From a checkpoint of a small transformer trained on Wikipedia.
Size: width 192, vocabulary 2048.
Training: a variant of SOAP for these matrices, 265M tokens, 4422 steps.
Each number is 128 + 24 x the weight over its row's rms, rounded and kept within 0 to 255. Layers, rows and columns count from 0. Numbers have three digits each. The size before them is the row's rms in percent of the matrix's.

# layer 4 MLP down, 192x768, rms 0.212, rows 145-191, columns 480-575
092:176137050118072132124129149115148129132141137153119112149118155104129118127114113102161119170133158127118132124113107142085059041109109132152172149093135154142061120130131143158060127121147183103110096103146112122180131172151152143157120140121069154094134141137077140089113104150117095150
099:129157132157154112146119126082129127143171131118106140142113097147116151130133137160100140134136207144148142138128123165133141136117166112134127114128137116119156142127156140094187171082138138111117093213087153100133121133142083175124159137129103129163101156105136102142211150122130137137
102:088150116148132091109136119106153122145115115163103117133148148128152109126136115088120137151166137106129152156132158159114088114082138121163111091132163152135195139095124104139132114123124139129111125113108111113143137123145138168133116119128140150149100128104133148075128133139163155104
101:144136105187168111118112115163140157138111096109101138156095124112110119115125094152176162122095095116129112120123134201127157134169159123095116139139155137123176161067152127143091154122130084125132136134124118152136115178121089126102152134125115092156128093104173123136110154131135131130
094:144115112117142119135121084118148131153157141122117132123117121140111100132115130107154108134082132126113174112164145132140128084132141103100134108131085092123163102085150171163150126159162144181123161103125176105071138102143110090092096149119132127123130099176110129162141104146148115111
093:112119097095095139107093132157183148133107120134101102105120167132145142121096106153132135146154115131130125151104164125090134178156092072134118089110137130144106163110116098164128133121154128137135135181149141123121117120141143144131162145130149133125097169138164144133129134135105146055
103:131096130132123111108124164124067152087114144132111170125142116138134082115119135131104104132147132141157166135134099125115157135125139071144135169129105078135147121103127118137052172124175100107117158130125131159117133111111133129159155138122123141149129145114108132144158145106105102129
105:143134146129139120130135127118108088156129149117130161132109117132147111133114128124098189131150116146111063110109148145147116141103164122152093108126136132136133147119125124129161094147099154165132115100121115104126138109149131116120094110131103135167123101102119087115105134087135148128
094:106127128134146137140116112164104102143136128126130148150129123111109132165140146104077118083109123149109169107142130161144111119132129064155109134136152110152113132117124114112081124107139145099129088152114146139148122129092130109112142106127155124189108080121112131117080119169123136154
094:123166134105131117147171153105149142128130135143102125102139127098107092159146117110141124159095107114128112103157103137110122124112122131169109108096121132173104145152077119121119128157132109131140107128179130130097132118150146105138159143131131123153103125142119155162071099150120148126
097:122141093095109147112126086146131139137125127134126134147129130130143120132133125107145131117107108148148181082104114102136088153103109112101108110138135121078133169119139142154140099127133102108098118100114127110144127113135099125123147095168142138114155151099154157126108101106161097125
095:156109112164099114151133097149151105187208157124115122140151125105136121143180106197199115145131153122150132115153126108145174189120132139178147161167100123076137165107134126077147124115132102132157100134129158092136156157171099131062093142097121129177135092116127189175132122104115151173
093:176111120129152134133084165100163068105111140133115165139131116114134131143127124166144128131113128139127133114141131135097119118094180148109141118093157147145133102134086144172112072160133124126141117161149130106087099094141120112157106110114080150150148163125107139125114118112108068142
101:125142123099154136117100132121100112098158102133149115143136121123154136155129111131166108138130127116127117130111142101123139128054145154162143144118113112134123123103167149164126131126151104123104118118143155198119163108120113166152144100058125124151143112182104131138141113161091136149
097:132158104132139138144149131118147121123142110154108153126136134088152154132140130130102085106112088134140115096093132106114096161118130103158141114102137117085126179104114109074130126099106111094095093146166129110150156169125109100163131098129149108062079120135135142122118160156127126188
098:109145121104145125161136179129124122097096134157135145126159149151089085149154145161154093160118086151142131150153138091113104100114111113157122078111130126147140160124102132119088130080088144123138163145111108133125145114089092074125148088152086155120085112088128085148097092083131104141
097:087108150130147148143120125108146114116132127130127160103142132139127131131102126145134132154125130121095100118115085143171120112178115143074135146153139151167143106109128155149136166125121164102129142101093126136105163155115119126158120123121118120079154183119125118136152143162108140099
100:148140119144130079096109131126147121155116136139119146143143115140130139102113139115108152123116132156113128150108136102133166197117144120133120147158128091102156106143158079083132125099140140164145130121113064134094124112156104100154152102089129111139124120105166159126110124119105134159
099:148117158093084125098162102121186148084151130133108148119149087097145132136130141155159099148144120143109123147153134148125106124161130158147145159137137117109135115111105130122117166133146096170146145114129136087128136156129136139122134076158190139132110117100111131127058121133134127130
103:120158184170169173153136139115103116168125113140084153135104125161106124097127102108140109113083128113134142140121121106129152140120142101154169104178128108127058129106163119181153139172158144122075151148162112158160118153149139134127145184126129119089123145117105111105157159154157151145
099:156117136117124141127095107064109117165144142142109111106163116145104134141141129123085141155148133127122108133136133102135133099143095171131135104126142110144086122127122147100155101172141183107102085133138128123150110101155108107107151088133149160144123143140122104131129116106110151104
104:108109145114133108098130127111160160149144127137133124130142137150151120092119123156137074167116115123119090111153081120062123129129130095135134132140095196152134128127138129194124142149142200126146084113127134102127094136115082141142103180138112099125120132143158128091117132162135148103
100:115123095124069149114141104144105108123149140115140147132096139128150158125093122112125135142115204137116156122169176189116162088091094137143127131156155123159115119093151148100081137152169151076121140123124085129113137112183154138099124171111120127102178108119123182103148095143193103143
108:146129146191152072108090107111162117111142137115135144096127125124130137115129138135131088162140163101169096138138139090099213122086132117140158102150102126131096127121094103131155121136121127136111134175105137138123121189140152139154139097127123123136112133144125114133129126118104090117
095:101134126156112117131126140109126147140144138141142123091143154151125149143109116113163149143120149123159154114139152081110160145124105093184149118107129155095100090152106147133116156094092090109114141109151118146125111123142148129136164130116127121152132115108078112141137164119119127154
095:112142169113119145083155105141131103092125139134098130122147170109099101106124140130108148128101121144164127165147129104103093158158087098136173110176161114102127145121128138126121135159106151131078148135109085112104138147156161143128117160187127160133110113156156067172151083149140157114
097:178128105059118111143145118128126123132171142112170117112113126132111104098140132139159100135157135118150096098074164124103112132126106118143114069159131145152138158149048139091104155132142140141156158115120116119126162104149104093138161143137161135122120153154148140124153134112068151109
096:117097131110113166183135145132129078122070130102123109148134147094164159108141118126141139108163097149094094141144110130083124115118129168116141138163133103159106091147126128126094167147124091141135154152094174113173130133077133153170151092143121122122133149130080093103119156102149119123
095:098132125106083143141152125104090130097144167143119128091132136119147093152152150102140139136126155117120096111116164154132140153111124107136142139104127159040133150141093152096105132115099106133116118143131107127124133134124181089146150055152116120151110157168137119093138097179191110197
106:152099144122100084133133131127111120111119102156126107121170125120138148112146134111113141144137112135039087116081154134143123149095150098110153118102166073113132136158102156123160132084157119124153121097137137125145117177166122131144153123146109135139096136103136109117109130161135112135
099:128124131053147140162136106113153147115141132094155136095126176091084115112113082113100089158147150106128111141153163135118150123141099128136160158150119192126116133117135131105112118137169133130109131099136144115129134141137111144047112122147138118047090160120137123142108144149067125133
097:148144137107115068120163156103153121142109172119063101091101121120126102130115129093127130142153084181143121090151177143128054155111095107105117142122135109109129129138107092161146168103123082171144196110120146137140155163134155167085129144146203153108110098082095169156160107109111122101
108:140136107115138114157133119107112133055137108175116113138129107152121120118125094148095104115108103084117132174135139118151118120087163137127107131129151165175090116095173126118094074139083138121136103127183125092114109153091134123176119168133130098149128093152117130088157125128119117081
102:148105120112101128161115130165120151085128134146108142140155127063148111123117107111140132146131157131121116136130139116137123150148159146124171104101116129127172140159158133178141132120165126133087128132148141114165103074112134134106119150135076155119133132132097160134156142111152144127
097:132156154135093139135092115112104131091156094126125140104149132129113122109117141097118141102098153172157102111099117111116126076083125120136137099085136113135077134112078107122159129113155149176145088131124137129136151129111162116139157087109116130120110121126139161143140119105080113138
100:145116115144107157134133136119074151094140149143130090126158136112152138140140151116160139118105179137098117158100120200139121177120116099177128136143093101134146134095120164074162158130169104149153120101138097138139108114106095109152134109098144134151110097137100118103140159110112162152
103:172146131119108182129145152122105128195177117141082156121132131164165105120139151142132119113111079136102124127140105103108137133149139110099116115112151114137125116148123166113116115112133141158104166133119145150119117119116152133104145136127118182122090082127126064126095118126160116149
103:119124122146136129134114152149138146076114167120093116150167137152090114124111112128203159145146103154132165130159139086178140170200127129126147107126162190113158135147148121142151095122125124167126142168175184142137152141145111079147129150148107144137118086122175152098107146174121116068
097:125118105134116112090104155152122124179106101128123114102119122091149147144129143096151136106119129111102127152144106103137137171134130124159131091135141169170106113134108124133167066117107095133126094131156091159094106087109114128098149134123146131134143138138097126123147125115164100169
107:159115168125096127115137119087075117106113134150144126125118109104117129132133134146134150114101113145141160144110106156098134157050102124115156181119142139086124124137138181114111123112187164169118140112165154142125126158142141150134150088133117125144116114124121129105116093115126146117
099:114137101150120193117124112145122121129107077120138123127127221137109125142135133108147135132164137127122071141136160141135115136192185127107161148101112073097137121156128147153125135107110141148130146095096134159126126093137101107118127145123117115126143105117142150122150167146112136117
101:120112130072129147128124096112121124130110133114113100161119127091129124122111153145121110133145137136128147116130143116143125145093137142115145086113131127058120163152181129120166128118122108143107128111106125118119139117130131131103162144121141162155156110145164147121102161109102125098
105:098148123134164131128165144128149101101131131160128118087143131166149107145159099135169117129128150125112107130103126087136137039154111120156142152118105138176076096178143101162133120116146145127120112116149117119118107142119106126102070131134122157092104133100128084123152108158139151104
103:079119086127139117143171111136145067088131154109110142153108083162138111102154135144121096147134165161141191127159143074128139137117105095118102119128090135108201143094106148142135109057139133114128153137140106094105185118085147124173161111138119097129097141151115164119147135177144146089
106:118121141101094108143158161087103132114137116144141141118134135060161145130127139130110116097092118153114096160100142085086116126140148150115083119092144174129128122128154122148160098111158119128125170141169142121104107138098136093096110133157144139109061098116137163163149085166150133130
100:144141088117094122154145139154124154148107063153117149146109118119161127126150141111112131128141091103129144104125119112158142173100127131096100178116129104167146102137128120152092139136158133162160123108133106130129124128155102135114168128120104141108126150134157122151101119128098132165
108:127093125138063174140116144135126148130159147138111094075134147140136149112124147121155150157102106167123150142137148147145133205158136160150096125155143171122162135117152168179170083139120141118137124136148091146112106132096100091103127148142156093140118135075151129136116132122155140144